{
  "n_layer": 13,
  "d_model": 384,
  "n_head": 4,
  "n_kv_head": 4,
  "head_dim": 64,
  "d_mlp": 1536,
  "vocab_size": 8040,
  "activation": "gelu",
  "norm": "layernorm",
  "norm_place": "pre",
  "norm_eps": 1e-05,
  "positions": "learned",
  "qk_norm": true,
  "attn_scale": 0.125,
  "bias": "none",
  "tie_embeddings": true,
  "parallel_block": true,
  "init": "normal",
  "init_std_qkv": 0.0211,
  "init_std_o": 0.00413,
  "init_std_up": 0.0211,
  "init_std_down": 0.00413,
  "optimizer": "soap_variant",
  "lr": 0.00359,
  "beta1": 0.95,
  "beta2": 0.95,
  "weight_decay": 0.037,
  "lr_head": 0.00528,
  "grad_clip": 1.0,
  "warmup_steps": 116,
  "schedule": "wsd",
  "decay_fraction": 0.567,
  "decay_shape": "linear",
  "final_lr_fraction": 0.0,
  "batch_tokens": [131072, 262144, 524288],
  "seq_len": 768,
  "doc_mask": true,
  "train_tokens": 1010000000,
  "steps": 3997,
  "dataset": "wikipedia_en"
}
Each number is 200 + 40 x the weight over its row's rms, rounded and kept within 0 to 999. Layers, rows and columns count from 0. The size before them is the row's rms in percent of the matrix's.

# up: layer 8 MLP up, 1536x384, rms 0.202, rows 982-1008, columns 128-255
# down: layer 8 MLP down (transposed), 1536x384, rms 0.206, rows 982-1008, columns 128-255
up982,097,210,142,181,265,179,190,167,204,152,201,216,216,142,195,257,182,215,139,282,151,199,205,199,194,241,183,215,221,244,162,185,191,174,137,196,195,218,193,212,190,133,161,245,146,247,154,230,185,159,111,234,202,214,217,200,172,228,224,250,172,145,143,111,193,215,198,247,208,241,174,213,168,207,225,226,270,213,125,232,251,172,95,152,202,339,229,172,207,217,227,226,175,206,225,184,164,144,160,179,196,240,169,191,187,185,105,248,217,206,272,243,196,291,187,159,190,193,255,242,176,270,205,213,171,186,236,167,228
down982,095,263,248,177,244,244,145,185,176,144,191,182,144,151,197,208,177,136,207,163,233,185,171,194,220,248,249,182,204,199,179,251,256,234,246,260,221,210,232,226,216,157,153,256,216,204,268,211,229,279,183,233,177,202,210,223,213,194,232,206,198,268,248,150,193,141,173,161,169,243,191,130,237,202,212,150,187,151,284,230,222,227,234,197,203,123,227,154,119,301,260,155,220,203,221,146,210,182,235,184,157,178,210,196,233,156,263,212,224,115,208,196,164,207,196,189,147,192,230,203,175,154,198,189,157,256,179,117,208
up983,101,165,195,197,175,178,191,147,146,159,170,189,233,155,214,265,154,221,142,225,199,175,203,253,130,194,227,189,233,229,254,157,194,145,114,182,153,222,217,254,265,218,207,114,222,149,169,214,173,246,268,185,197,201,177,177,266,222,188,285,190,184,256,194,215,237,210,283,150,215,207,191,138,171,216,196,186,168,200,198,255,215,252,172,121,239,236,228,184,199,203,172,213,256,198,209,241,204,171,164,151,216,165,221,226,143,194,128,240,121,158,282,217,244,162,183,140,171,215,105,149,235,194,160,209,176,231,237,171
down983,100,219,227,223,159,160,204,194,218,248,187,202,211,176,206,134,236,176,212,243,234,215,176,220,199,202,238,115,233,139,288,227,204,214,179,228,227,211,221,250,212,184,176,249,222,144,243,245,197,172,182,152,227,198,231,215,141,267,166,188,261,168,248,165,187,217,288,161,171,191,152,314,268,233,253,228,146,185,153,162,273,223,159,254,298,236,161,181,165,254,225,196,212,198,202,258,241,166,249,189,228,225,255,273,149,168,209,163,168,136,244,193,178,162,114,241,152,237,254,162,197,259,232,269,239,183,245,139,270
up984,104,199,139,168,245,202,208,148,214,188,165,148,248,221,231,148,256,228,124,266,194,262,233,191,155,172,295,159,188,217,240,239,208,111,207,200,218,215,155,136,193,180,178,220,254,217,274,163,237,204,230,216,195,212,170,184,199,252,166,239,195,266,178,192,216,124,174,268,160,219,192,232,178,199,160,229,241,241,181,232,238,224,292,202,230,211,244,230,210,240,176,255,205,207,117,213,177,254,284,159,220,221,204,150,183,222,230,242,195,133,118,171,210,226,234,239,181,145,218,169,112,207,196,125,236,225,211,181,152
down984,101,177,149,182,110,166,135,178,206,133,210,172,284,194,133,214,183,129,181,197,214,136,195,177,172,175,180,191,216,217,177,204,170,241,204,166,175,206,310,237,204,185,173,167,240,222,266,255,155,185,174,240,151,163,229,173,209,207,167,145,213,201,206,229,225,196,186,186,229,217,139,179,185,198,191,135,226,106,253,284,135,176,149,225,193,129,190,269,181,186,227,166,210,175,265,194,183,175,129,209,163,202,304,202,249,209,238,247,204,294,256,166,189,154,192,197,207,190,222,163,217,216,220,198,154,239,211,267,222
up985,100,220,230,202,238,169,151,194,173,150,168,194,222,142,208,166,185,171,212,215,199,114,258,186,222,240,137,240,186,248,239,209,198,227,209,211,160,202,150,226,200,142,249,222,306,227,228,213,266,261,220,186,164,201,184,245,248,213,259,236,244,195,237,240,212,184,180,130,161,191,215,194,194,239,205,234,144,196,174,199,298,180,212,190,217,206,192,251,203,266,210,161,255,219,182,234,206,120,223,314,237,171,164,230,107,141,189,273,235,183,203,218,236,169,232,221,264,150,118,225,170,184,195,221,223,179,239,174,199
down985,103,179,247,274,180,175,180,181,221,187,227,153,269,271,209,188,149,197,206,172,222,160,163,202,161,193,160,207,221,237,163,202,284,252,182,207,231,240,229,143,191,181,250,209,179,156,156,236,233,117,166,167,223,197,233,185,214,207,261,174,233,222,150,150,220,210,258,203,249,180,193,221,268,190,109,177,167,208,172,218,195,192,258,186,188,253,210,197,209,152,199,166,260,197,174,273,274,165,202,202,209,241,180,215,214,147,258,235,239,313,170,119,73,130,181,241,184,244,193,170,206,192,233,283,162,174,245,194,166
up986,112,120,164,165,215,224,167,148,230,192,214,166,124,237,192,154,170,224,188,159,178,263,171,175,180,193,165,226,175,219,208,152,252,165,168,213,161,237,250,221,294,176,216,195,189,300,209,199,211,141,216,291,156,226,184,236,144,167,176,132,239,213,203,177,250,181,201,214,217,271,208,213,225,179,131,145,189,183,269,218,208,179,107,203,232,192,218,221,262,274,172,269,252,283,312,217,220,160,232,209,210,165,240,141,241,193,194,339,258,85,212,245,196,182,184,179,149,253,189,223,224,270,235,141,168,195,213,188,205
down986,120,271,260,202,223,223,214,214,147,142,241,240,228,184,193,195,111,168,232,183,219,246,126,267,122,205,170,230,307,199,185,264,184,160,286,126,308,166,214,172,188,182,159,157,151,126,167,230,221,225,182,195,178,196,181,190,201,240,227,169,148,176,218,207,214,236,177,257,262,165,229,96,181,149,219,256,205,246,193,86,190,201,211,216,193,271,250,220,199,147,208,171,211,279,172,246,181,219,215,227,201,229,233,195,211,219,191,210,198,226,261,258,163,242,273,217,193,219,236,177,206,189,223,228,214,211,162,163,228
up987,111,253,144,193,151,215,206,201,170,153,155,192,205,187,160,209,172,143,219,196,155,193,162,194,237,173,165,183,237,157,184,142,230,214,214,174,178,259,160,156,203,178,127,195,156,179,195,180,160,196,180,265,208,171,145,251,203,130,249,177,291,245,190,128,189,148,183,190,225,265,219,147,198,213,208,234,133,194,123,228,258,214,219,113,217,267,218,205,191,231,147,194,199,228,199,139,180,211,220,159,207,203,156,196,232,257,188,216,151,187,211,184,189,249,187,240,164,177,156,173,186,223,160,253,213,161,192,154,159
down987,114,211,179,191,126,152,213,255,166,160,154,130,182,191,149,195,202,214,138,255,163,154,238,231,257,223,238,202,251,262,265,159,221,261,173,218,195,306,206,202,196,189,248,256,212,189,186,171,227,220,175,128,229,207,213,141,188,174,183,134,166,176,282,169,183,213,205,254,207,186,197,277,197,254,201,248,148,164,183,236,203,256,175,220,211,222,171,252,119,156,164,217,165,232,208,212,204,217,239,190,243,221,149,207,191,197,144,145,241,164,187,204,234,195,208,239,206,184,171,157,209,227,192,265,261,201,250,177,218
up988,100,213,229,203,196,240,217,192,171,164,189,212,193,186,135,173,197,169,106,163,193,242,212,232,228,88,225,190,212,189,250,214,130,231,200,206,240,228,145,268,285,106,152,124,171,221,232,217,148,117,223,176,182,174,234,226,129,150,138,171,142,194,238,181,167,201,175,198,227,251,204,195,120,146,154,154,185,184,219,196,201,172,204,143,173,291,167,227,194,146,149,246,227,188,159,196,249,213,195,183,184,254,220,242,141,214,145,200,221,200,197,158,233,172,221,192,227,142,192,221,178,249,184,139,218,214,189,184,203
down988,102,171,267,221,134,226,154,264,212,219,247,235,212,239,226,188,201,207,212,95,154,162,223,153,195,215,185,173,213,193,243,236,245,193,238,222,204,248,256,202,188,146,270,255,132,180,233,163,159,181,154,205,179,193,192,183,243,230,127,186,228,206,159,181,215,223,226,168,217,209,242,238,222,150,155,217,101,199,185,223,189,190,162,176,315,168,182,115,104,210,203,160,118,218,167,163,188,150,139,236,208,172,207,165,205,125,203,159,173,228,175,215,211,182,140,210,152,271,210,223,120,156,183,167,163,185,201,217,214
up989,097,145,239,202,224,283,177,252,214,219,202,220,206,212,258,221,235,166,197,214,201,247,160,218,138,157,229,213,212,163,233,202,181,273,171,184,200,213,251,134,128,204,139,186,198,263,208,201,262,233,128,175,253,169,224,170,171,189,239,192,155,178,198,243,208,191,230,231,244,175,236,217,158,158,220,160,168,159,173,227,221,265,206,243,191,208,187,220,108,229,257,237,190,187,202,228,235,198,126,152,262,202,218,49,206,202,186,174,229,277,150,219,269,196,238,73,249,289,203,113,238,93,170,230,204,255,215,182,213
down989,091,180,239,165,159,143,174,190,137,210,201,233,258,284,217,191,199,202,174,150,153,168,173,165,219,171,227,188,213,198,203,250,253,215,227,217,249,230,178,304,176,192,195,178,205,211,295,204,206,276,250,229,208,159,203,183,166,198,174,187,176,206,235,235,206,190,205,210,181,204,245,175,267,159,195,232,195,233,184,139,247,178,201,184,180,250,161,219,201,162,229,208,274,242,129,141,225,258,174,184,155,172,205,230,194,233,258,121,163,175,156,140,210,201,117,196,194,188,230,248,112,189,224,232,204,210,177,216,272
up990,101,248,180,211,278,164,212,157,202,142,240,150,167,223,240,210,237,258,190,206,179,216,115,169,165,182,139,244,188,191,228,261,193,170,165,179,165,210,206,158,244,203,122,220,195,139,177,189,184,256,161,199,167,154,161,199,214,197,204,169,137,202,291,181,219,220,243,222,162,201,242,284,194,190,174,267,189,234,230,215,187,195,253,255,235,152,244,199,268,219,194,197,177,254,182,134,101,191,285,157,225,199,144,166,166,247,188,224,293,255,205,162,175,144,232,167,186,237,222,277,167,269,229,235,166,232,198,192,207
down990,100,240,189,171,167,223,215,240,238,208,206,165,176,190,170,186,280,177,198,151,261,155,235,203,229,262,176,265,209,204,133,147,188,254,192,224,237,246,193,255,201,258,214,212,278,252,168,171,202,206,176,245,313,222,185,186,131,205,132,239,166,225,176,171,198,193,251,144,189,177,89,190,195,220,124,145,170,162,177,329,183,224,165,168,147,229,205,223,231,224,230,140,208,186,200,198,157,184,220,247,184,147,176,174,213,148,135,228,192,178,171,178,231,180,235,161,197,181,250,162,233,235,200,204,202,155,167,201,217
up991,101,192,175,192,227,164,197,191,69,164,182,224,224,214,165,206,247,236,171,218,135,242,234,223,198,138,168,170,271,165,192,238,233,178,184,157,142,191,151,203,191,243,155,242,202,176,209,150,227,245,145,250,202,189,134,175,250,152,199,164,207,202,204,170,238,208,191,203,168,150,162,261,239,217,144,320,186,133,185,173,117,166,224,214,289,165,184,248,220,204,219,179,188,193,208,236,260,224,220,226,220,191,236,197,155,134,227,308,166,263,152,212,177,122,219,218,260,266,244,184,166,218,185,215,271,174,190,206,226
down991,103,269,241,255,198,223,130,103,246,231,229,222,157,168,226,211,191,160,222,202,188,210,65,160,236,171,255,192,166,195,196,195,175,227,221,261,144,187,255,180,182,162,151,251,170,199,157,218,262,204,170,173,194,138,228,260,81,185,232,293,220,253,223,228,218,179,162,131,239,137,193,193,238,221,210,268,247,255,165,148,276,151,216,251,182,207,161,205,206,155,208,180,200,138,96,217,99,185,152,161,135,177,199,141,249,193,181,166,198,226,231,169,265,199,192,260,200,208,220,186,227,164,166,166,212,201,196,206,199
up992,101,184,212,134,234,243,174,172,179,188,214,180,237,187,199,233,191,176,227,170,246,243,193,204,150,254,170,217,166,199,250,204,206,206,126,211,192,219,218,191,179,177,260,227,178,218,150,213,235,168,203,146,167,209,212,221,256,182,167,193,187,206,203,192,207,207,148,210,251,231,130,203,139,145,166,211,219,191,161,185,173,193,207,106,182,200,226,237,277,180,192,256,203,165,195,205,259,247,151,253,172,237,118,206,124,233,167,218,223,192,246,279,175,206,199,163,261,148,173,154,198,243,229,208,198,189,178,209,254
down992,103,258,161,216,164,192,264,224,243,188,152,190,192,148,131,161,201,194,235,256,243,225,183,239,245,213,244,182,207,191,187,257,235,229,172,188,175,184,236,211,237,203,222,241,186,203,256,247,211,198,163,228,178,235,178,177,246,176,209,172,171,96,197,189,200,216,218,195,203,165,266,221,111,191,202,214,204,245,224,329,174,182,205,201,235,230,186,196,169,166,245,143,264,252,172,124,185,176,159,198,198,169,293,179,179,157,210,226,168,162,171,179,265,137,171,143,225,259,250,244,239,209,237,122,274,141,171,159,190
up993,099,186,211,155,191,199,227,190,159,254,230,204,212,221,207,256,234,222,187,185,121,228,274,206,101,182,177,276,219,258,149,290,212,181,240,260,217,184,191,140,159,199,226,258,246,244,204,182,219,256,219,254,195,210,185,121,182,159,202,336,218,195,285,218,247,191,188,147,195,212,154,214,188,241,181,219,208,187,234,161,180,243,242,190,259,222,171,212,240,266,192,194,168,232,194,186,142,148,221,202,203,212,203,217,220,182,224,232,170,191,225,177,220,219,201,229,199,213,121,139,254,174,189,201,202,192,208,170,213
down993,098,195,180,258,176,208,181,136,270,217,191,156,206,163,151,310,232,229,221,196,276,204,196,170,215,198,155,185,175,193,190,221,190,235,188,168,215,169,231,232,176,201,189,160,174,143,203,194,210,203,151,192,161,159,220,239,178,182,210,99,200,262,196,236,210,125,142,239,141,194,194,200,221,150,141,225,148,156,146,163,250,234,276,200,253,270,249,122,197,197,169,168,244,217,138,189,159,245,254,156,227,212,265,135,230,194,243,224,177,180,184,192,140,205,368,124,190,198,237,295,177,200,221,269,232,131,236,227,122
up994,104,149,173,201,276,185,231,162,223,251,206,170,209,182,182,213,254,179,166,116,137,210,219,171,227,219,145,202,144,203,170,231,249,187,160,247,207,160,268,210,238,177,200,188,231,179,236,238,192,246,226,182,194,172,201,204,207,205,260,199,197,174,287,194,241,201,131,270,174,284,195,117,255,282,117,160,155,277,217,232,191,185,131,144,197,178,201,208,172,238,133,225,106,201,191,303,185,258,232,196,212,224,189,132,175,208,216,145,219,156,171,168,216,166,198,254,213,201,207,162,114,174,221,239,215,225,218,155,202
down994,113,236,113,121,203,179,160,235,122,191,163,232,155,182,288,244,255,110,139,200,221,225,223,182,123,175,119,186,193,209,118,149,180,153,243,197,237,261,231,187,206,183,240,254,128,208,195,220,144,240,211,130,144,176,238,206,174,195,234,234,146,231,190,177,309,276,189,231,126,204,128,248,271,250,238,230,206,192,199,178,242,226,199,161,152,176,174,187,197,217,216,262,167,221,136,237,180,200,253,262,169,253,199,290,161,188,222,188,120,188,263,225,208,184,174,258,197,207,188,192,177,187,244,176,210,219,216,160,161
up995,112,174,240,192,197,195,249,179,176,177,215,285,187,162,159,299,162,195,230,215,235,183,147,183,260,154,121,197,205,147,218,287,184,83,232,202,201,253,146,233,177,196,127,280,205,185,206,199,254,158,190,258,166,259,136,229,189,185,135,217,236,127,233,181,198,262,220,184,212,224,230,130,215,139,199,262,175,169,172,258,232,227,196,102,174,229,237,233,226,254,174,236,181,95,241,185,194,247,241,215,228,184,131,234,188,241,219,245,157,118,187,197,174,205,151,245,166,222,224,190,189,217,212,133,230,210,202,102,220
down995,114,208,141,209,239,206,193,197,120,200,294,192,235,73,195,149,136,195,205,160,176,192,240,187,237,161,218,146,144,225,187,173,190,155,237,229,194,185,242,183,230,198,214,191,161,217,204,150,174,242,181,230,197,160,176,199,95,146,237,181,160,176,181,142,206,219,212,191,122,207,147,160,229,134,211,162,172,185,139,277,230,148,157,175,215,264,217,220,313,232,193,189,201,176,227,165,177,193,133,190,179,202,181,181,193,243,223,204,152,232,125,179,183,186,189,134,179,257,147,237,198,171,150,169,180,260,127,161,185
up996,095,215,240,200,171,203,238,203,208,235,149,183,237,181,204,238,194,129,151,164,202,260,199,224,247,224,171,183,221,191,218,230,202,244,261,210,168,206,189,158,161,167,246,238,234,145,229,235,219,191,239,114,254,237,224,204,213,176,171,139,217,205,186,162,208,186,199,166,166,124,197,233,226,175,154,200,180,214,198,152,210,184,175,178,148,262,163,242,158,123,220,236,180,218,184,157,208,182,220,199,244,252,227,251,164,181,151,197,278,213,248,255,191,247,194,194,159,199,212,252,140,239,191,103,170,223,168,256,167
down996,091,220,184,187,242,263,210,187,164,199,242,204,271,142,210,230,130,160,247,252,186,177,184,222,174,167,199,228,214,286,156,185,194,216,167,243,115,244,204,221,206,191,239,204,226,214,151,189,232,120,230,209,167,215,145,174,230,135,228,252,149,227,171,240,211,207,214,262,126,278,227,261,226,221,233,165,192,197,173,232,223,231,221,101,229,197,180,216,205,225,222,179,154,170,151,178,152,215,217,220,178,203,235,173,142,225,188,253,212,141,201,274,222,183,157,133,197,181,136,244,254,250,171,220,183,130,236,189,263
up997,100,181,163,201,223,173,200,171,213,236,220,332,184,190,234,202,206,101,225,175,181,225,106,242,185,249,240,234,188,115,271,239,171,204,212,192,209,194,190,256,211,118,276,202,202,206,190,201,178,164,141,206,171,225,219,197,230,182,245,191,178,220,216,229,257,257,200,195,264,249,161,259,117,269,174,208,266,186,239,187,223,221,185,184,150,144,227,237,193,216,154,200,205,222,287,246,160,251,166,206,220,167,218,200,149,274,209,174,110,195,217,126,184,160,257,220,251,184,203,186,206,298,226,178,202,102,287,226,193
down997,102,130,173,189,172,139,274,235,238,178,175,232,242,175,243,172,248,175,245,218,166,236,181,178,220,255,241,231,227,112,214,217,220,111,259,205,188,219,232,194,282,170,247,274,210,153,232,297,219,223,173,141,198,254,217,199,135,161,212,155,164,95,202,229,214,265,225,247,122,206,184,226,214,240,158,180,244,234,196,184,254,193,139,209,220,194,241,158,186,177,218,158,185,161,219,237,170,168,217,187,177,188,138,201,244,224,209,200,249,158,138,266,186,263,180,235,268,255,200,279,258,213,187,175,192,261,207,221,163
up998,099,198,218,267,249,192,257,202,233,202,187,258,182,212,219,217,273,193,149,169,229,167,209,124,179,181,180,170,255,229,125,196,177,191,272,179,241,246,148,211,183,150,274,147,279,130,215,269,285,185,106,235,229,196,218,252,170,139,206,200,186,266,230,201,182,157,208,236,161,178,224,193,154,175,176,152,199,182,208,236,156,266,227,254,184,130,204,264,190,189,214,168,156,183,202,130,159,154,233,254,212,243,155,246,195,209,253,122,225,207,208,256,165,248,183,157,185,157,180,166,178,194,225,186,123,246,216,242,209
down998,106,131,266,198,170,135,235,180,249,204,120,201,180,134,247,167,205,212,327,206,178,194,167,197,240,175,248,232,199,224,135,147,194,197,249,246,223,186,195,194,238,226,158,232,136,160,271,159,196,259,204,225,139,166,250,192,225,216,252,224,194,208,185,145,208,196,196,197,215,145,118,253,173,161,265,232,158,243,170,215,201,140,254,149,200,188,303,185,215,224,200,207,183,250,199,186,183,236,222,198,273,214,256,117,174,191,129,196,181,200,238,246,184,197,211,238,161,211,203,169,218,171,105,184,146,122,194,214,166
up999,093,229,144,211,261,207,214,273,159,199,216,237,203,102,209,140,250,212,158,243,232,240,264,154,271,158,189,200,277,231,147,252,187,160,197,212,179,262,174,176,211,124,134,243,129,128,168,207,148,201,215,223,175,180,219,185,123,240,158,139,193,248,228,200,205,268,253,182,220,174,290,164,200,165,108,217,182,281,154,176,140,161,273,269,202,270,199,233,241,150,302,224,178,233,173,178,235,205,154,225,282,155,178,199,240,200,257,180,185,230,193,151,188,187,160,122,240,220,207,192,198,255,149,229,200,201,218,235,148
down999,091,161,172,225,192,287,210,185,209,168,204,158,111,197,136,248,137,241,166,187,194,170,210,206,201,147,178,128,231,185,124,157,198,164,131,217,202,195,233,143,228,148,163,206,252,191,173,152,181,223,201,190,230,241,275,185,180,189,252,200,127,237,179,141,144,182,174,253,230,219,159,156,179,186,186,242,91,156,221,217,168,210,192,143,179,272,216,268,157,193,247,217,170,226,226,233,271,159,245,154,219,165,231,168,206,169,244,247,208,176,173,170,164,207,167,248,172,192,141,181,185,202,205,224,139,182,203,147,204
up1000,103,206,182,190,176,142,260,160,242,213,181,211,182,163,248,202,222,233,239,204,177,184,192,241,232,202,181,241,201,112,266,192,256,204,288,230,163,243,203,160,136,269,199,208,169,219,150,140,211,162,177,155,107,188,129,190,144,273,151,215,180,144,136,227,170,211,187,116,204,269,244,174,254,216,232,179,207,180,158,226,203,137,214,238,182,196,150,274,238,168,195,228,232,227,166,158,157,164,210,255,239,237,162,235,249,242,143,183,236,221,148,188,276,200,156,215,224,208,176,207,239,250,155,222,247,212,222,164,254
down1000,101,286,201,214,210,162,173,222,240,208,270,186,234,197,211,232,215,144,151,209,242,242,175,246,226,213,126,260,237,159,128,198,168,223,190,194,179,207,241,248,216,242,183,168,225,269,166,216,309,241,239,199,153,207,231,230,168,226,243,195,181,168,164,221,217,215,184,195,257,229,235,180,156,195,196,164,180,153,170,138,136,236,173,127,206,277,244,243,217,198,241,222,186,177,266,279,181,232,109,226,243,225,165,225,163,200,186,139,150,207,266,129,188,182,217,125,214,173,175,227,203,169,198,208,169,204,227,189,200
up1001,101,195,216,234,210,235,199,299,121,209,238,204,160,231,242,215,190,158,191,145,210,248,200,254,198,160,187,222,206,185,208,230,262,199,208,254,217,218,107,211,168,188,224,160,211,262,152,203,209,253,157,243,151,217,216,251,237,215,174,205,147,182,243,239,161,125,172,218,145,151,224,154,167,222,253,224,221,220,209,216,247,279,190,231,203,201,222,202,224,209,185,183,156,183,267,236,144,148,245,207,164,265,257,193,215,162,209,122,163,79,211,192,163,212,133,188,215,165,183,214,216,193,187,221,178,287,205,221,174
down1001,103,157,246,246,183,224,200,275,278,227,203,245,272,104,150,213,179,239,261,93,210,176,209,202,191,101,225,157,180,192,238,146,172,191,193,191,269,188,210,215,206,255,225,149,270,221,204,173,233,229,210,169,318,209,170,178,103,145,238,209,194,222,208,165,175,211,226,176,242,195,224,176,229,199,159,188,228,192,196,158,204,123,216,231,145,215,169,116,235,174,193,191,168,245,137,181,195,184,186,181,152,212,179,163,158,181,155,243,184,134,193,157,160,124,173,186,175,212,265,161,262,208,293,152,196,193,214,230,221
up1002,100,231,219,268,190,241,235,140,184,233,215,196,138,213,162,232,245,178,274,243,169,189,197,196,162,197,165,216,238,235,196,233,177,160,192,148,249,220,277,235,256,251,228,131,333,178,243,145,171,201,161,141,169,191,277,235,145,170,153,222,189,213,204,242,199,227,216,208,139,227,199,180,241,226,191,197,200,211,235,172,146,237,164,116,127,245,176,208,178,268,148,218,170,257,141,156,153,199,219,204,182,188,183,134,106,170,166,207,220,190,249,234,155,161,179,119,157,251,146,195,216,183,177,192,202,185,170,179,180
down1002,107,205,181,189,207,252,251,265,196,205,276,135,202,200,179,187,150,149,119,194,184,211,169,234,231,176,241,221,218,222,164,147,209,74,240,239,183,216,225,133,238,279,228,241,147,201,164,238,261,157,197,165,185,234,230,244,181,211,234,201,170,212,187,218,201,217,242,190,165,175,250,176,245,222,152,215,209,111,193,134,216,243,169,159,288,277,154,281,225,172,215,207,138,176,161,209,251,167,173,156,179,235,114,209,175,169,176,273,206,223,148,265,182,281,130,182,179,200,161,216,162,133,200,223,224,201,194,155,156
up1003,104,219,215,237,183,224,139,235,195,246,228,226,202,174,238,214,139,149,208,215,169,190,173,174,227,208,260,179,256,202,162,296,252,192,212,230,217,228,195,150,182,233,240,180,151,197,123,157,284,187,217,193,234,129,209,200,173,232,149,227,233,168,176,255,204,265,173,153,239,213,202,177,203,213,221,232,200,196,151,215,148,215,192,158,136,198,193,269,231,136,196,143,208,264,226,214,178,146,197,112,298,184,132,256,214,287,189,193,178,221,262,207,246,143,219,160,247,119,225,142,185,199,218,227,163,163,222,189,152
down1003,103,183,189,175,270,232,192,174,200,151,185,182,147,242,153,240,150,240,202,217,183,169,205,249,197,157,206,234,190,206,226,177,199,213,201,204,188,255,209,201,197,138,170,169,207,180,197,234,222,264,242,154,192,224,164,191,296,200,238,182,212,240,179,195,150,252,234,227,219,164,174,225,104,148,198,190,237,239,204,281,194,186,230,177,268,115,256,199,216,182,271,169,207,286,213,187,249,198,171,115,158,179,236,136,183,150,268,203,181,222,218,167,168,136,173,206,196,215,163,231,279,229,105,210,170,206,193,151,213
up1004,093,251,124,162,171,243,223,201,174,200,147,275,153,210,151,188,210,199,225,217,132,291,199,238,165,111,191,247,190,152,219,230,192,182,163,164,280,231,203,182,241,182,215,169,115,198,195,131,201,164,188,212,274,156,173,188,226,171,111,217,202,215,218,218,289,168,183,90,173,187,164,160,203,183,212,146,195,221,252,143,190,183,247,216,217,220,177,151,248,138,167,254,203,175,172,183,187,206,223,129,165,261,287,286,144,242,192,197,186,198,147,217,180,242,157,132,263,158,236,144,214,241,255,141,230,164,245,215,172
down1004,085,139,205,207,109,213,128,183,192,176,213,251,171,176,205,220,149,210,152,156,220,182,214,219,215,210,156,247,218,200,189,197,190,179,214,202,200,282,164,159,230,171,217,212,170,131,237,245,228,219,139,196,288,187,169,134,156,210,231,196,112,248,270,204,252,181,222,195,163,208,214,140,166,161,191,157,169,280,183,126,167,202,189,245,250,241,175,193,263,142,185,265,259,141,212,206,184,255,153,244,219,209,246,221,114,187,143,204,132,230,195,225,199,223,110,214,166,230,222,193,179,221,210,173,183,173,230,196,220
up1005,103,197,177,226,218,208,224,203,195,253,166,239,166,209,219,210,183,202,231,120,192,284,186,188,205,189,208,211,191,166,216,199,172,143,186,197,220,181,228,226,205,173,244,161,214,223,82,113,238,178,230,189,207,252,191,186,120,199,220,216,271,185,181,159,187,189,136,183,209,262,180,303,191,171,181,296,197,192,115,183,226,227,207,186,224,171,144,162,197,224,234,195,129,159,198,160,155,197,130,287,186,209,234,163,187,173,170,200,188,301,163,199,134,148,241,222,156,223,176,190,142,204,193,251,201,208,204,244,171
down1005,104,226,189,175,215,212,145,195,214,216,217,216,250,191,197,250,241,126,212,199,177,187,193,225,213,228,189,177,166,220,191,179,222,226,169,183,209,140,157,156,111,182,232,156,236,149,142,148,214,162,152,229,147,167,287,179,243,173,300,181,205,212,214,159,250,234,158,193,270,242,177,130,259,232,137,116,231,208,183,322,195,169,177,215,178,226,153,211,166,188,144,212,268,220,229,264,131,169,180,196,131,139,148,227,240,225,271,180,194,197,229,158,265,178,177,248,215,131,205,108,252,174,262,163,165,288,153,260,174
up1006,107,171,213,232,201,120,247,140,202,201,165,236,132,170,254,263,185,178,187,202,230,161,194,189,165,191,188,227,224,174,115,231,189,188,201,189,221,225,206,282,215,268,187,261,145,170,184,170,200,159,216,195,218,165,230,250,152,205,197,148,252,212,187,197,172,241,178,163,193,196,202,272,223,167,173,222,165,271,209,168,168,226,232,154,209,146,167,130,249,210,234,211,242,195,215,267,167,238,278,211,199,220,159,232,261,207,170,228,173,162,152,173,248,139,191,165,195,210,232,188,162,238,194,183,197,167,224,185,227
down1006,109,175,193,147,233,156,220,155,170,296,201,220,202,222,246,188,181,213,219,239,148,135,177,209,259,205,218,237,264,186,172,248,156,125,171,261,195,164,250,168,171,139,223,229,268,205,235,218,207,298,261,198,119,215,165,214,214,242,172,242,223,236,235,210,126,249,214,185,239,185,255,170,156,157,188,208,158,124,280,166,259,199,218,212,215,244,243,182,211,155,262,264,180,267,251,245,167,287,183,133,184,209,178,219,160,245,199,154,225,224,211,180,200,194,164,166,202,274,174,163,141,204,207,263,176,157,132,208,204
up1007,104,207,225,222,145,241,206,178,212,162,101,182,247,197,182,137,228,152,183,138,196,196,123,233,149,243,218,208,226,220,205,224,208,232,211,263,190,243,166,197,198,247,171,174,194,242,164,217,281,225,170,228,181,174,233,216,197,132,195,112,144,284,238,269,203,183,176,169,235,164,221,146,236,196,225,221,207,223,225,189,220,210,123,233,168,179,190,173,256,180,200,263,195,215,187,190,157,188,235,208,239,158,216,219,180,258,225,156,181,106,200,161,237,207,231,281,224,225,183,224,172,140,177,147,214,221,279,189,177
down1007,105,208,123,152,177,258,279,235,158,206,200,200,138,147,190,232,204,227,204,201,174,237,157,241,235,286,220,191,219,171,169,191,194,196,182,211,151,302,148,183,230,206,209,170,216,245,249,186,217,176,228,209,177,213,194,136,180,204,189,242,235,201,208,204,197,211,221,180,176,181,177,163,258,170,99,270,156,206,308,100,210,166,116,222,241,223,175,153,231,170,218,240,218,232,218,241,293,213,222,280,197,214,183,160,190,190,248,197,186,188,152,211,211,231,181,235,133,166,136,171,138,217,190,257,173,161,260,147,198
up1008,084,149,87,133,266,200,202,200,191,239,144,261,128,198,208,131,188,133,233,214,111,193,173,143,202,96,186,165,196,152,173,174,183,213,197,266,183,225,234,159,208,186,211,167,198,193,149,177,254,159,188,219,179,143,349,156,200,188,182,274,253,186,179,199,179,231,188,198,155,203,203,182,193,191,173,274,233,131,199,175,240,239,150,161,204,155,204,220,162,188,222,230,250,155,243,190,229,125,218,186,193,297,179,184,182,218,283,177,219,214,202,207,234,213,157,179,198,169,183,229,146,249,198,151,220,206,189,234,268
down1008,088,200,261,211,198,193,243,249,206,207,288,193,221,251,251,193,188,215,159,235,262,172,224,249,282,252,207,240,204,166,167,179,263,145,242,117,227,223,167,217,191,174,153,250,180,232,208,196,244,256,167,142,170,197,174,272,179,194,271,191,101,165,249,225,157,137,218,226,213,288,149,158,257,191,223,207,216,173,181,159,176,169,242,164,236,264,284,202,171,183,245,235,203,224,239,192,176,227,161,199,105,197,189,279,241,160,116,213,198,152,183,222,145,195,193,157,234,220,160,174,238,241,189,253,200,215,163,196,157